python train.py --n_layer=14 --d_model=256 --n_head=8 --n_kv_head=8 --head_dim=32 --d_mlp=1024 --vocab_size=32000 --activation="swiglu" --norm="rmsnorm" --norm_place="out" --norm_eps=1e-05 --positions="rope" --rope_base=10000.0 --rope_fraction=1.0 --qk_norm=true --attn_scale=0.177 --bias="none" --tie_embeddings=true --parallel_block=false --init="normal" --init_std_qkv=0.0342 --init_std_o=0.00645 --init_std_up=0.0342 --init_std_down=0.00645 --optimizer="soap_variant" --lr=0.00639 --beta1=0.95 --beta2=0.99 --weight_decay=0.079 --lr_head=0.00837 --warmup_steps=58 --schedule="wsd" --decay_fraction=0.472 --decay_shape="linear" --final_lr_fraction=0.0 --batch_tokens=131072 --seq_len=1024 --doc_mask=true --train_tokens=700900000 --steps=5348 --dataset="wikipedia_en"
Each number is 128 + 32 x the weight over its row's rms, rounded and kept within 0 to 255. Layers, rows and columns count from 0. Numbers have three digits each. The size before them is the row's rms in percent of the matrix's.

# down: layer 7 MLP down (transposed), 1024x256, rms 0.225, rows 680-746, columns 0-63
# gate: layer 7 MLP gate, 1024x256, rms 0.241, rows 681-747, columns 0-63
# up: layer 7 MLP up, 1024x256, rms 0.248, rows 681-746, columns 0-63
down680 098:167178120137188165118122129121111149105150103120082167110062112130133122130167121133166171122053151085163158155103126107091061127132085072140084117161093152109071116118138125140118108141140107
gate681 088:133145142110174151148191145117152172083099140129147150112085104111083173135159157082145087124102110172173116161128143085126123092126156147131171158137174128146100167149143119181174135070175141
up681 105:159072179076098120128177084144116172043122139197135119135173128170143135120103128140183218157134114150113129133090133163159129092125123137194157142154165080118167127118164124135166150180163097
down681 105:080194094113166148131089135069144117105076127103129120146141080143104138102109182088083079100127115138168136144111121110147072176118182053154175112117119164162128106185129102101120128091142138
gate682 100:120157105087154102142099163166131118085156100118157141135165086154084112126121085156140148139111168173167108142114077097101062091135132111113124111134119100052125151053103180088129089086138124
up682 102:175070124167149107141139170129195136189132178103108145189079132082160127115155114149131069115198082121114187133162110145196121179083120118112118100172114184152066136143173071135118023158119054
down682 088:124180097094088073105131103113094110051174113126091091168155162112102073135105153123135153064134113117138045125125050111081123062156130135131154127137111155080149119047081142162160129153186117
gate683 099:083176156179134086200126139236131087084101121138117090147132110181134076131112109130112133183135119124135212103120123166124121123159126073162139194173088147111159143166135146158141153189158152
up683 104:180142075135141079143076136126116056103162117105138098167136164103127119150184135095125111167116112116065122083075131117122144064152156116167106107145075097108084136173158125112145110116136179
down683 105:168137162087059105098140112052113199148137102095082085117136118142073093142102178167100165208152098111157124132139111177116101131120121067127132108112148054113148123089133113091124162164119136
gate684 087:097162154166124170142142133143134149104154148150117105067147074110141215062119159096049203140170176089111163127152159113127146129092100186165121133134118104158137127101117157131136119180129107
up684 091:119107113115087132150135166201121121138141159135088112151148108094168116082086100126140232089145136137092130136114121141115147090130141167177135152109188124088165120161161137157132091091121128
down684 095:143134108152099115101129142109124200116119110112137109157137141149112147141120191118137122143184087132159136131144099105160106106104156112169099114148132125060099172117194080149125150122132153
gate685 097:145197109169140124117100170117095139124080116165108102143115150165094159085088103051116141169116130086090096124175099095048178127141122112119154115124133147168124082179126184112153167194116127
up685 095:168104146174064102067179054138117106171099095129124154114169193103162083122096110085155148159154136195128101035138153146125100096156092152155152093155121153136075126096139133048206152148145158
down685 101:094138119152114156089126163109094157142124092160111165041050149090097134208063114132106111151142145099121130180132100107117178084171112138140116142158105154164174160200134148061126202169154118
gate686 096:117147170138074125165183154148081080145097089113160125170112128150120091124121114146152119115106086157131165099150150215178087168109113098078127079108141125151117124129128135101109100092108107
up686 100:080110128081130130152152163195123072153116136139109166118114143123155158172181131137111051111081105198116145161086103120212150123141124060118132115127152178161147110151172131117116124116102162
down686 108:174101146147143127163131143149149181150132128102172180092106107099107142179154165133126156123154130167104112140145139129129166144111088157101077177072097096158139052121157102188152104114117128
gate687 096:081084139107099146191107147203127128157136088131084135132137131132138165130143088171142123118103145082117100115039089160149175152137164087072118135133127112083075113127169131113110154136133155
up687 095:149112103087123109144107177116154104095120133105108170058092128124138102091109072126087111092192149087207121149132111084196187086124171150100133103118117169175115089114116186099155139079159138
down687 100:072094129100111111103117179158137129090113171160154113099172138123155154106139160186125186106124119140128136092081123183130169134090139140147134122115114092097146124081179147141073156127148109
gate688 106:130097101193162065134133108123133158180142156077113143117164091118144134096166160118157095088121148064175115098091085162142136121062058133099182155088149130139125114161127187111106092111119141
up688 105:135131082145142131108120111118114076139159162117121133118142091153144140168148128122135102109103208109118161130152140134124108083124096116108142103109111135201212154164109177120148152150132084
down688 097:141153134129174164138153147091142186148100104125168102079122145137125176094143121110131074130118101192101144154139141133073117083136139110150150150152143133146121120142095114154124069091166131
gate689 092:142151151130151127136119142131078157093138148153113077122162162127089118131163150074120134218123128041136137111118123113151152166159125138157154145136086107164151193110188057146135118149124099
up689 094:113095155078137177093104094106110142137099148150127148101088105134169153146190141120160031089209138085119126089214183155140142148105152124123177117050205201162122112090106167104138149099112151
down689 094:151166126100152152165098178086145146108128156143091145154186149159134154126102064185139136102096155140077172122099100108109086069110097124184108086148124109121147127094136101168073129201137142
gate690 101:141125146122075144127086137123192145163099138113143115132157074151115135103142123083144143106115083109084089154100103121068116151154142139166079113138161104104108141126142110126057080094109185
up690 100:127176139139099121134157128124073142120107147097134120155173077141165153152193174128139133095125141112135148097155106124132096169171133155125125154140145125182109090167181139122143142099166112
down690 099:132117115116104130121134112140144133099142128134128127137088094132156178116152171156110195164072129126156104120103148173087122203156082080125073231103123112100142120100144118126080140105079133
gate691 091:060115164094091095069118154131150080106137124181149163151219140148103177142113107143142105168151101147098096178128120148124112150165154171119118126065113109073108113140076148108130183101220087
up691 097:166077104069148088098160117134141162153096117115110163097139167140063100156112121157103124121121123151152006111085132121197131100142156105079146134169106087122155089165152158131145197130147139
down691 093:116133084089116128133181074123216166149153091157062114097135081097147144134166148128092144101063129087126085165123114160106120163159167110130152137076134089153127094168179096145109075085108098
gate692 096:101116097119095136131164130186107138093144112118089114149127116101119115142101144068102214127180123078133213167150138182143113114145153209174162078117165094136158170130133176145134142129089113
up692 100:100155153069143158091185151050128131081146154153148101117160068098060131144106120162125155141126107117139109118203082112124188172191110103093162097152138130104097166159163159168134139133076103
down692 087:130118125099112215226135078130075165140144126075168096093117173165134074109142148081168132177080075139090128113073114169099161129097123081180136147110142142134086130067077080136120198141148160
gate693 103:153131133081142114066058145144072120091099108118101125191104119207081128133158144130111068138130108114110138124147097119105138146125103122153149140127125117141137131119134131150120111146128121
up693 100:158102175006124097097092164151130121077158082115100131171162172148161128082154141102089143143180063156093058124143103130094152126086139119145128140178111161138135141132175114160135141117144115
down693 104:088109061150114187172144136152174113153066156130108093173156145080101168102105165126114108150117130118147110134157085200168152083111183131139099109160146135154155146127114119156164119147013194
gate694 095:064133158137088078093084039103063121072113096143095081105075174146130126150113117208150142147133128086195131115128125221156153110133115151099134169123083087123151172174117142080136138098090144
up694 094:079104137126121130087148183112125162143113154108081141127111112128107116121115186133116212107110123149135160107113191161128050165063153118165152081116140141109124106096137184104147163118202152
down694 102:149097072176155125134171125128099147132120163139106117097120161072105172184108085137171110193135169130126150091108127190089108143096102152110160123124136099186131097179134122105087120110140113
gate695 121:071105110109138168099123154165124169115126120162111108161154091116130153121160093115119026103130147142138179168082166090137139191087213187134116096089177127099185214180145139101119155135084082
up695 111:084198170096163142091109089126158138141137118099072174151071160073032069178134138163140127083167134108136143145104103147172126126122106134124140113153145081113179107127114084056170101176064172
down695 097:205116172224166095106147159126123132102125103099117156101091115129173126117107046155193182115092071139109140178111106095128068111136084101088130103133118141126022160102084147153151131146161078
gate696 089:102080134108131182140170135127131131089084141149072097138130134138176099084152134113057115119138133156150149113133134124147109088094158086127096101063140098159117102125136113181045123116116135
up696 089:123062112100123125142062158177117122110144108089137173102137143088107141139089121122146186192103095149121123150067094083083136156169146137151166106107110123065163126121089098106180146159111072
down696 091:149081034205168163095201167160114104098126155098086201199108115133164145134140123132148129054209202211126129093139094096166130109139142100155100136152185163120119139166116128099064102102143208
gate697 104:117208142109147132173118154172108169092137126139140114115128168106158165165115117143216177102073130128147152161118125130089102128167085081159152071177080136094142117152171143154126097159150165
up697 115:095075114160106115109141123107126173151027045077115111181138115166107141087181114112077149103118142122139108140146098123090165129089067142110102126073116139070096107100085158098130186107145140
down697 101:152144093082125119070106102070158053115181181146122115136126101083100154170071187134121085115151104102092120104163105087140183136118158103122170142204100152156132156160112084110117124188121088
gate698 089:158135139122134065203151113092160148110160090094162121098095164088154158112139126098122128149148116109128124101158096090188093046111081171127145099105129088098125139132140131157078119146087116
up698 093:114136169131125104103105089110071142093165100069125154153126084127085142085101118142131109133075137135112105146140145112120157146158162095073143045184134114172121117042167121141174117073152115
down698 104:129140161145209126169162160040155091097166116186126138144127159115156130123099112120084123163155134127143130154047082132105094114157146110143169148107125063160113152130152123128125110173087170
gate699 096:125182139151154189128152153120133117128160105132085127184097100162140157094177083112128131092139062106086126119107145153114115082106125153181176150084140136101099121134099163150159133137203121
up699 097:123052173134127151142067170092084132151064066094111113118140119169126074214138107128149117147199132177087076125136105119095105183204142165148089112089058132098154155173069079154120147124091106
down699 103:143119169072129086120162143125102143089113112096135113102161057119096141136059213139140143199147116116115132131145127122046130161069126141106188116133108129115066108112135065164109206201086115
gate700 105:146092137146149099099091139107152185126176067156154132095082146121089143132061082141133152098143109165179176110121052134137110185126100114112100100136132172095112148090162112115143151165090068
up700 103:150122149102165141131154075120130118082137085144152135120068121139088151088082143098161104131075169099113143160103106149141148145115101116026109103152117100194060120120123091132132077133101170
down700 103:142117145140099042094118105154085045201120129094122122145190159118124080149111103152152164143144185132162066143131199132142111116102119162105169119095092144101141108120099136125121095128092055
gate701 099:123130138085111123101106073124127143137142099129079090104210126157080041142095155161125159135080121129110120064112100089154101163152117106127120146109119144105135146153100112141110140093169093
up701 099:132111157176132127160080154183140089083079154153174109138215113148118151160153107160176116107133102102130105129135113115105136131084121115122177093092159112186127149146114108139109099118094137
down701 110:123140113139115157116132124144128122105164106094134102120156102105116100077152192092070177145198110090112115113207108127090128152139121152117086159060120071161141117114136129081189217097097122
gate702 103:091133115158132045133114191135088076141095155163156100102153139118068173128134157074155134095096099087150094034166140095119154139110130165204113140139115131150112086150112130080154077098136125
up702 102:143100115161098109103122137162176087191148147130156159093125153134146162115110143160166130132188118148186164128170107093144097052142102125128126128101139137081120118112215106116136128103117185
down702 110:119142103146127133123087137135101185099103057126068075147117120157161140102122152160117163086108173177097108106154196157146126126160117086117150092140142112102140163097178158134092081136097110
gate703 099:161151074164118109110079128145098148135141146145087156109140171129144038075151139118084130108114091140067154114119164116181116117108128106103100077110102064166126128123143169130163075208150185
up703 095:133151158134099107118058168108147109139106073092135085133120160105135087115150135100155100102140155162136159122142122152013134075176115122178142132187106133147139122091098149174098140147123180
down703 101:144092137162140150174122160155142202132129119133113136110125154128127110110082070116111110185125093149168146198138118112162113133128086167114156075101108071111134163136130144088193124153058143
gate704 113:147153151155135122140164137079129149143132163146118103094134113112163138122159113164136112124114137087135118088138106124116139111093127062100026167148178152136124115134183156126091131118164197
up704 106:125187068138119127135109112133124144154133136105132119132098152178172157085139125161080052167159167144088092115137153152207119139132115094078129173252154147159140113142168125103090112174095163
down704 098:083071103152132156181079130149133136189192048147118146090172135100164186126157132107118049134097193154073045086137107166103140172118108110132153115119073095109184090178149185091162135101135091
gate705 100:113167123096106063177141090119089104186140152175104095125141136145074148118058088097135131147097146112120102134137114112112062124037125162122079152162095146161092138052089132127142146134163131
up705 093:088118109111067158134165139132162139165127172120136095115195087175161125082140131137149163159080179160110150098133165028081196192102104050147123057100076132167075115130130073112133070108120147
down705 103:190128074112143138192128141149096113108126174155171100099106077136135124109161130062072116086103147149150123148099176117094145167122126139048109097146074168131131180118103110139133144111190208
gate706 092:129170096132154119144108131191172185187122126096116129135154131150111171124040045086163169171120123094122131115112119088145157151137110165098114107127137095102163140188130138159143130168167123
up706 091:063194161152210112117131110096113149161113105133111210128186104041148167146108125155124076158173115127124070114058105039125084078068145197184135113125114131078152107133153162113092108117145141
down706 094:213080136178133077167164129105094137130125120157045062120140068138142151182074156069121112097108171205122131128134145157138099069098127111087128118082091111119127143197091067120150132147117108
gate707 098:100163120177171124149132089069114171121088130172109102129119108157098165134167115217183144132073065156115095150031125112095118121124106128101134092175129078144167139139125168131110116187166103
up707 098:143090117075145122102098137142125127147117094070135133114093146135135077155140160104113104137104126147101196135102162121143130104122146172146101102119088154111139107092160129117146121120063160
down707 105:087133157132134073231083104177094151152150135098161135103138134113133099159145171149085161137156093090185114090155144144132120079144110123102156081154147138181121110139185104099086147095107113
gate708 102:120180136107133150172071106132178139141119165112163131123141110117182069061096120139181117148162124186105087104118178129130186127184095087128119107150104193139060123092127146114173138104146115
up708 101:088165132135126149092116158149118121136174116107120169105117115090123085155142170076129072123106102108118153145070102110223134100091127099094121136189120164109125141121164136112135150171060140
down708 095:154059121104154133146163135146124142178100141163168120135141183140147119133113129130133159088155102151110116104156109178078092119077118162131138195143151111079189140166107114138117086144178137
gate709 112:125140091125113123151192134245162153096054137185131095135202078124120167107155090142149086119167114137172101102155128105130167135136138133181133119111138123126135077155078168073141166155165102
up709 108:146140096123127126156131151071115123156162219166077135110108173126129145132122109120118214143091142120077140181133126166153143138133118121152154142121091071154117108107154162157096125170126165
down709 108:136086165133101180135067129082076107112160081112107067158082144095143116142199124168154163099117145130049091129119139134079046178122099123112117084128139083104125123112136158097184068096156120
gate710 091:165144157146105138142102174059154149145168156177104113134158149123128101110117088160134118136093112086117095093159050132072130089122167123098117158116111122150120115143090124154159152108102185
up710 102:101079154122111168171106142135116115162144134154157105116155147142034112176154151127142125160065116114132094120185150137095146096134172126096136118155125114100145111100145162149113158203155057
down710 094:098125157086162165141135132139090126104146100187110073073084121126136138149174171203107181083126213160128194100097128071087062103111081106113140086114152103122142110158080106127156084135129100
gate711 103:117108171106155161145112138166114093097132108152110100107148124133053082112137120149105164111135136156117093111141162144121144190167067153120124104138091116097079151094066101181163174104156169
up711 099:148111136104096169140074121175092148137117125117139084126120103123147075112120133147078116152132104069109125144201099136103132104118105108126125159120145115043151172098165120173109190117138120
down711 093:085168192122118094087141055137148139125130095154151185097147151092139185173136172134096103114073123150139178090120117098183127110152083171164130176168092141174126118106125169114083156136116162
gate712 095:101106132102120084145161177117130108087170151154151157105160197083074175130102119168047157108074074130164158140131187114132118064123123092133085146097118168102104113195155062121167118119091151
up712 101:141137107131101122110136155185156066114153148182096094130141094149135066050159122082152142122137168144116097120124132104127158132147120095136119145069126102118144094116057184074092133094127157
down712 097:143132117111100093135109132105086122164155099107162133083144201108085201157128114134065150177084073151103147140141165147118051074117126121083163117172140138106162108149181073096151073129089109
gate713 106:141100103118071179143133103148140112148142116148136073138085171084068103141121132102172194129141135147106121161151106118125078096116082169047145133196115136111153156098120146101154196157132162
up713 110:155127143137087094161139154120186122151091098089181120087134153109144134077139139117096090072122093205101142104136126114084188167076150032180114115187151049127132066135133181125139138123109103
down713 105:190110134132113170172115129110089067154110079118179156095111134160059111144134121115134178146141130087161145116140097112136094143133079180113159110113134124087151171096164094119134149123104157
gate714 101:122141182115161149114135097169121073115128098128094119114065162128094109123158153120074191110092121052072162130132090146155169125126093061098128153133130057102128126166105140129124159117138118
up714 105:167095164145115106118162109172103123157113141165144169140176151150098079152114171130091167107131129085154163074160103114171134137142115096107114197068086085153156105124046120169190121119129103
down714 087:132138174105088150172129136127126140143188129154130144117161136106143154052154133055141089139143172106097113111151134147073108075147163159130146135121150087114190053135170126156093133160143115
gate715 099:153166065161142122146104105199135089132194075124079067030164138099087102146158158173106166095162139203102158101093151124162146147116129132138138167154152150202140165156148138109153116119092073
up715 101:138124094139155030122116057146088118149093121190106139107113136131123082083169167145163175136098155143136110112092208135104156100160134153150116142109141169125098170104150077170141135069105144
down715 102:095065155142162128219135140093079126113101148078096113131151107069200058133093124146222096153096146168123150165157117146102168123105139122119154131103195112143164116156127113131087197087141115
gate716 105:119143168229142117089125152167150102178090144121119149115122169076090094147130107113090118174127107178099038102153104133149138122139124117146155084123128159152129137098080125133096119165201114
up716 106:085153076142106127057138120138144100136122147118059096096107156087108114151148103102135135089155132122132144110083127107079194144166100069144128212150079145135119092128159158197095074199181118
down716 098:126076122143153100141122168111140061104109100144123153094119046116160101065169107124119146118145213066151141121084166112167105159068124084068168063041146154109109123114147095116137147083158130
gate717 106:125116140149148073114067092074144080093182141177170099104088130196081133129121139099110176131099134116120082106185099121121112168097108096128166169210133122118129174130167103086152172173141143
up717 099:084150073144125072127120100060088128149081125193106149134115157164116158153137133138094084117070184082122130117075090134114174137179095107114147232103150121127124124176119086128097146141112135
down717 096:143131145074163151076154094140145149143145150136128141117050119089132077138155096161123093137138076100140158160185143075148108134126143150209142129102192118163186084133098098169168168129150143
gate718 104:136104108157121132067100120115123173146083145101132152106109152159138111107129122106142073090103149120076125122124177217160146151095126136167135118149148101101103118232119141156152082132077164
up718 094:139148152192088129133089071089143114135150113088109140136153153046133111137168183174167166157108084142126077134072158178155099125148171127155187117161133055156088116136141114126121136150066127
down718 103:126097139111102149140164146143118119142138045112084127079135130171139085160089189154097160170137142082125095108120089135157123139150154129084141117099154111095129151180148109125151093119075174
gate719 100:168127143136127073100083128116166123072089091135139138136161131149196118097172096096157099053090200148133139116168151104118119135138160136144087108082179163097157119115104164112194151146155133
up719 105:082125090147103158118183127115119093160043108127127108105074121125169161132152119139167147082158176155131120132146170123185139140112092119125165162170147141174184154150137126161115150142108123
down719 108:042164172111086197184187194186106091075162126144159136136120111076145143160112127119125145111121096140154083119152085164162139122143094142089076160114100090123076133087140141131079098140142139
gate720 114:082110192142141119171102111131135085108128142144102087122109127143129134122106146124089138147185176127160126132089146124190132145111119150160191144159112091073135126147092118151160124183097156
up720 095:197120186117122156122114160111126123145142132140112102166119130109137121140142086137135111146095093103130123150125062104073128145163140164121112122149133134152163135156075158136195099107163166
down720 094:087098148162092150144104110147106119135095187086101087075109125128129154171112137154186071184114179141163117127113129127135142121113181102112125058123153141089093089113130136152103132210123093
gate721 110:112221156145128145085123119134090140154083084126080089077090137085096070119186209118135151099131146088122140152147154111122151202121117147128099156112123129148127108137059174105137171115113166
up721 113:127139192105134147125108159052057112151147145122160095152124119103104091132148188108141215087142160098096147105105188189142177161174095156140085152147110141121151079179115154152147087147170154
down721 094:110125127136064117179140124186164071131155125121146119143187087136102125147098097168087060152173105178069121085140146106088108054140179192176151123094183094119208174129132149120153109124120133
gate722 133:108085117180112123120135160125230127144097149109142159123155081189126095085194143118113152117106127139128105076105135114128114140078178109177124139085107163145129129157103154148096129088175154
up722 114:083148131138052141146066158039139183140151177071162138110146101151142126068139171114165128121113160075125101095110140098149135120204105077087133142133141129114197115117172217116199153130154133
down722 110:116144110144171102115118123126175136104107108149142139132057125118132074178155113163172096090141053192079210180080150125183108125129150174182166113185096152161117098137108078091080118108084191
gate723 094:113153142118098108136129132139133102108075112114109116115154124178131117140080137120138053151165183152156100151131150167095165128115146162121120155125110059076108101093152138130115117109092156
up723 099:093147136072078116071165119158072131153099108157075136105140151057127097074124155116127103096158115163107098108093173154106141159118156123084101058102160098147136139112108067125153155121143094
down723 103:162124163126134117142049139114078108147137118150087087126167141123079117118133154068154124150159163117128136186127148176159152146097064155133171142152094136123097081185097075130137187110158091
gate724 097:130094144152146093109130120078179084112107106143167179139126094140159107167146108111193099113153141146103159093091108180116110130070061107165128148171181137103131152215113149146152208138137157
up724 101:119115093141162127080113160120159148097136100140119173106081177131110143164193087118158107145136106145144144080114121100133115136013123105140095093183151132149195064145100118120129179146128171
down724 102:147137136171056170130134088147084080186164197092093110170129083113124135105112102138121172153096169164185059164178114134123116129157175104182117152067098117135138123115121098160095111094150130
gate725 099:122150133129133118193139111110143133144134138134133129185162109083149112195103168066121163157132088092094166152140096146076102117200119160109178156177115097153112119138120110077198148114132114
up725 098:114123158134153134135123083153111128152209115133111100125100149132148071201136117153134099186187140174119148083132072178086092060139092096138129147167165134149192136130174174115121098147113155
down725 104:179094141143055137156088100157154116133122198155150123122088158171174139124125124127157121078126129140142068105119149165043110154090162121126133159162098115148192103120130152097129143087059067
gate726 101:127102162169138177148150091161099064075120120131067091120151136155109104126133124171195102140184203147095120150139146147143119128117123173149163138113093087171116110201151135129109148122175129
up726 104:134186157146125131210185130160141163100113128144172186106107135110143111095111101184072125143157105115150164158134070081132131071052154126064146158158115138170096130125112162111108134086093091
down726 107:188094125131123117073077152109103121131123105090130118113099181134141085170106160134143121204146100035186092063151110112114149153113127149121165136185123156107203146107095117123122134128040131
gate727 104:119082135072125132176119086140154108136114159114117142122141167194096126146163144069060164177097099154103099106187135162122208128092135147111143154126102126096113108114149125106111112137126141
up727 097:121112147132139102178182194181172157142133109108135146113157170161114113092161157030152129129120166170140117127147129121059118110164169099145150141121146159168166098106118141170124127104099098
down727 097:105183104085182125126099150153112103126129125089097069162100115120118093178083111164170096189111069127113173098103135123130158169121109122105100138176139102144137164169137134111121128131148138
gate728 095:114143122125132145077113176091113126151116137154127135118189102072138134088175143077134159069090123081124135110117160047121148070135137134145173093125107146072198148094193117116121117117147128
up728 090:169149080079081166106159130159165132093199133159214110134100115171102085149092093153130144160089114168165149145125151135138172168112149124103152091236086095127102157142118122154142114106207077
down728 096:126116078123182158130127069111124125147105158105098134128112155161096108118177153122136102198206102129158135175151125177121067176128060113153092135116170131194050102096102159120087158152137200
gate729 097:188137163174119130124115143117103159146079131151141161156122140058121150095130136117046083114099129093113148073133091144133146105089168142136159084111164144159140134150141111115156100172098103
up729 095:178057056175124133103170109087086099103138142090116121143157068108167116211120126111147132091093165104107125136143114173158183133107153125187085143147081130096159123114055094150163131125049057
down729 105:100106147121155156133113161062083139122089117130137165118132110115122123127169132162190046097140101170099192147077150149163085130110160115101189114106171152119127185168112174104145167165111175
gate730 099:127114152147136096074164099146153120064141149108134064145166068097187131132115146200113104140107172128128143097132125148118064088131110058149070108100099170154131104144130185122082125136086112
up730 103:130193120172169145102096122068184139182129077145124103082100147103122130211163147120162079103119130074155118072101075099090145076126147102134118082128099125134122107146137131096138093110111097
down730 092:122105071140143154140175062084066060078181138107129087166122086154138098143133072166154180105122106157093110186141168161127155107125134100122097191109162171132097116015107123145081123095181127
gate731 080:103109133095117142090114113162102119086151055161203101121125096142121110119132113127158130134169132091150144122076104078149106176091145130100136148116151132148135182165171171174162100085166131
up731 096:116104122063123103107122080160128177101124063145166064102081087107166114086136129131136179167157132141115126121112065137122118136130137140133128147157135142082125071091090170120155161117128121
down731 093:135131139128106151105138158077105167181170149109132167104143136170115134118163105116127140127132116220151117135062157176153147057199118162141110096128148154112127117132124071096155173143119102
gate732 126:095111137138171118107166132129084162118123130124109106084146118175181109109113097123110121183098074149119105101130120150106148165114133078095089170123126115119113127105133143118217127135116172
up732 121:089108120097120127163194169087079106129141085152096207074187137199221148103132112091165121140124110067141149123126100163124131125057128154075143190094142170131135153118142169085189088066133117
down732 091:208101145127199156144104214107151177148118031101109150148082102161102092054136138121103158116103149153138145140121100124131115152124073118103129113106152156083078140089129131170077113129146150
gate733 098:149104136138108151158105149105105102094092155132129161130117115116185151109115085070162137188106151109134146163144130097175143102156086088119118143099103129145110073182147151170122119153145141
up733 108:074155098119167116122119139151135119095151063126124089105202032072111128128205102165069072129158128144112197141133107173155116136133134111189161088136169115155117077135124102084211154069145157
down733 102:148108098084108137129179138120069139130134147131167040079146116145126194143098166124097150164137100120193085116136143106138146150083112123123118131120152189111148163132137183100099090143048129
gate734 105:112089152132122144125118141137117110152210152131135141130117200115078088118124096061160089143108174124119065127149129098154133083136144131143194111177159097126146123096129145069143217182143172
up734 100:164061137122090086146148135152115118117122109124179085107149136146162128202136165096151103076098127173102116129195201178110168166135129137109127071154131141142138165100113145151078121150107076
down734 102:151107132195106121150128118154155111121175171158142136128177140165072124121049131182135201169139118105104113093093074137139138063183115091138085171092139136119119119153197173109104098099069152
gate735 089:117081103108165153121180149097110202159101165114178194073136115086159091125149135116116174099126111139136142117093134108139133187164129118170046141133126094108077147149118172116119138160140188
up735 095:099186142093136116196069106111165142093135118131113106158086139133118113145118062149101078204162159135179122117142142149097122130096158115097175119143101127124111136115160132101149116095087070
down735 080:188104073111104110079130118096130104139178144126097130135203119074142133096121155087082139134124149075074118104134145093145162126060107152159085170103068149095149138123073159173093139119170134
gate736 101:139070196160070170129123125068080097079160103206085123133164205155116144126134163130136126108203095115091181149108154101113155101126179155112085093115127115122106101134129097137190109133208149
up736 098:228177093098171133138119141148132128181049128084095113185109097080157121142158120092162156156099145116119033165184124113125131150127093122157152153097096108110164166126138154081128144114111125
down736 094:134161104085093128150163119135160116125162157145100144135151072145084087159139091140112092145120147130203098100158103136198156163124132169137137146112149144165144094110119061140155185158088149
gate737 094:103132165059133063160104112145134157159069118128194163124117135094113096098103118168138119134147179112141103117170145055124161132148134112110084090171101155102147131110120154074158172103166136
up737 095:101120089143105092121116019154142172185092058135181129175131192055121107151149114148156087054123104054095101084143166105128148118106054105160174135120119122118126159104111102085187108109102155
down737 101:174156099083122144131177207130205138108153158141182132107100094134114095115136087107148103191110124076119183136145160153146107057159110108117117176123126109101110128105121105172136105166160134
gate738 100:185080072139086143156194181101104163151164138145115188156097216169112188153130139137184073106156102145140136097118059095106126101182134165072112102116140074093134138115141142201143130109130147
up738 103:106137108105102144185188160112133101114119109121145122103139110130143159127079107168077110124098077131160097118097113118096100104147092092059191168156152084056170122079115076156143117093115083
down738 104:108079173108118130081094144100119136134115082135157168127097147117097128154159204102148123057099093117138124123129080061142079097185125167099148121074109077172063153131198149200108156082153140
gate739 087:127127190134110149100134152152103106136095142139111101111140050160142146098155162168065163196103103098076128107121097146132108076115092129081173144134083129118163108150184128090142147134113086
up739 093:077110130089092076105137131173128156124157122154164151100142190114202115162086066105159116091130203081168136126166158123139140213161156159118123125189151083126105120111156102110148149122104108
down739 098:126172124100139204091111115116127122134063139069103093134098126133139168107148131112105110127131069152187132167117106131133116107156083105146140110137119175166147085139192030119159088156143156
gate740 095:116138123132128068119097124180162100117201139118063076111165141110095093120168138101108096165194169111136092178133102089090166128102150114185115119102133148138111096125088141139110154120085129
up740 098:146125138073157152119124157163159130083121150127170123128087106090164154130117190117142138099095123129110144129147182135135168151129141149127140172138130095145123153190101157086180146123171097
down740 101:143080183199095075148113106093063178148138145167173143121081100180135102156125110147147176117128121077097117140079103105118095162161136113157199074174170112167161120101136123178142107135131144
gate741 106:154073090152109166166170113157126163126163131189143160075104096084131113135138104084077149128116129202133152106118064150149184174136168161110121124122133069163111125151139126096195118122059071
up741 105:107137138130105128150062100183127131111135107088107122107109160156146112157185131117080138187193152111063147104109084128105147153116037120122074127102083100079059093155125140138167114029163156
down741 106:097094086190061099172204112132136155155213119144142144111127117153154118099114114129147184078114096103101107116127066056106112151171117130186145117150125150120168175122144065056185134193064114
gate742 091:173158109158158147068141072142120137119084155200140107125133125113135082046135173110171119112085096149114116123111149139121107125130091120155051092131135095101094137138072075139155177128156163
up742 096:090170125075120232108149112117146099218105137133147192135128158050147146198141068109121168131101071108115080153126095163126113100123104105106131111119168141140142148138062102189131156128073148
down742 103:200164180119097156145131143178069160128168069123148127089117097142184144151123130092111073075114168131088106102113121146148161154203136160136092100171126108140122149153100108137172110122153100
gate743 107:177143133214055122103165121130110096097183138132138126096172107108174116096108129129137123091110177131163133215124063095138167173123119114115110106180145111187174134149149141139130096121123096
up743 108:175117180169150112215091145165139160095110142182199077135103148139081132084100144129125152169089099110116133129077188113154069114102061092109119093124135100156112119125138069103100149144178130
down743 113:132113126124152108100087132139159190104150119152098193078098089170158082109107101129125170128129143172175114126089138069104209120119132093142114194129126115159124122148023159095161141143057155
gate744 094:112147127160126082100105112090153110092113105085142197152111134124172121138061133077147168169121136111137161132120151096150124133152095137125144121092155145124059118113150135101100095143091117
up744 097:136096089142131158121123130126143145141172183143141141110131125128131119128163098193156103110107040098090119145107100143138172132189102189151102158147070138145102135088162093134128137104121141
down744 100:116079095068178144152142134110115145132183179125133173124126141103076165136144148054121126118116113144086128122168114168093125133134144124140188087144112112148116129154135052122140148132142124
gate745 096:120133140147149121124089134082056110134127113166121113156139115093119117150177127157219111167072121172172172159140145165131078104133153115141079114104125154141156115145133104136113190120128114
up745 093:125125101103126214119116194133124111164114128073145145124103146124149097098112112102131066159076119135111127090124128153088129160116138157134085138119098157152123145120153099074126180168092134
down745 094:139142140136080139097175118122135147109112149190172146130143121174178128140139147146141109110165128109124175138081147098098091116118118109145160106178149119186117216101103163165083115088077098
gate746 096:139175084166094093099124161122138138136132111106147127119149148090144169158174146104091060087140091178126146074176090204133139132145129125104191219111104137137177052129115094159133222138128137
up746 099:168124123137082169124127171075089124152150112120156163053134157158113163120100138153120162117090177102154097150098106123145125140094094128164067119128137131169121158141180055130094071111123134
down746 100:152141178125132087169140148122105073068077153166115104099131098163117145184156103145131133126106111136083164140150124152127077156177113088131186101169181096100111116087081170148100134099129207
gate747 093:130102104155130056101147097074175115128094142125165155066156160129111178127132179142157086106090192150048147085098150164090117126124125145145152157190102124148105124156081102123175108132147192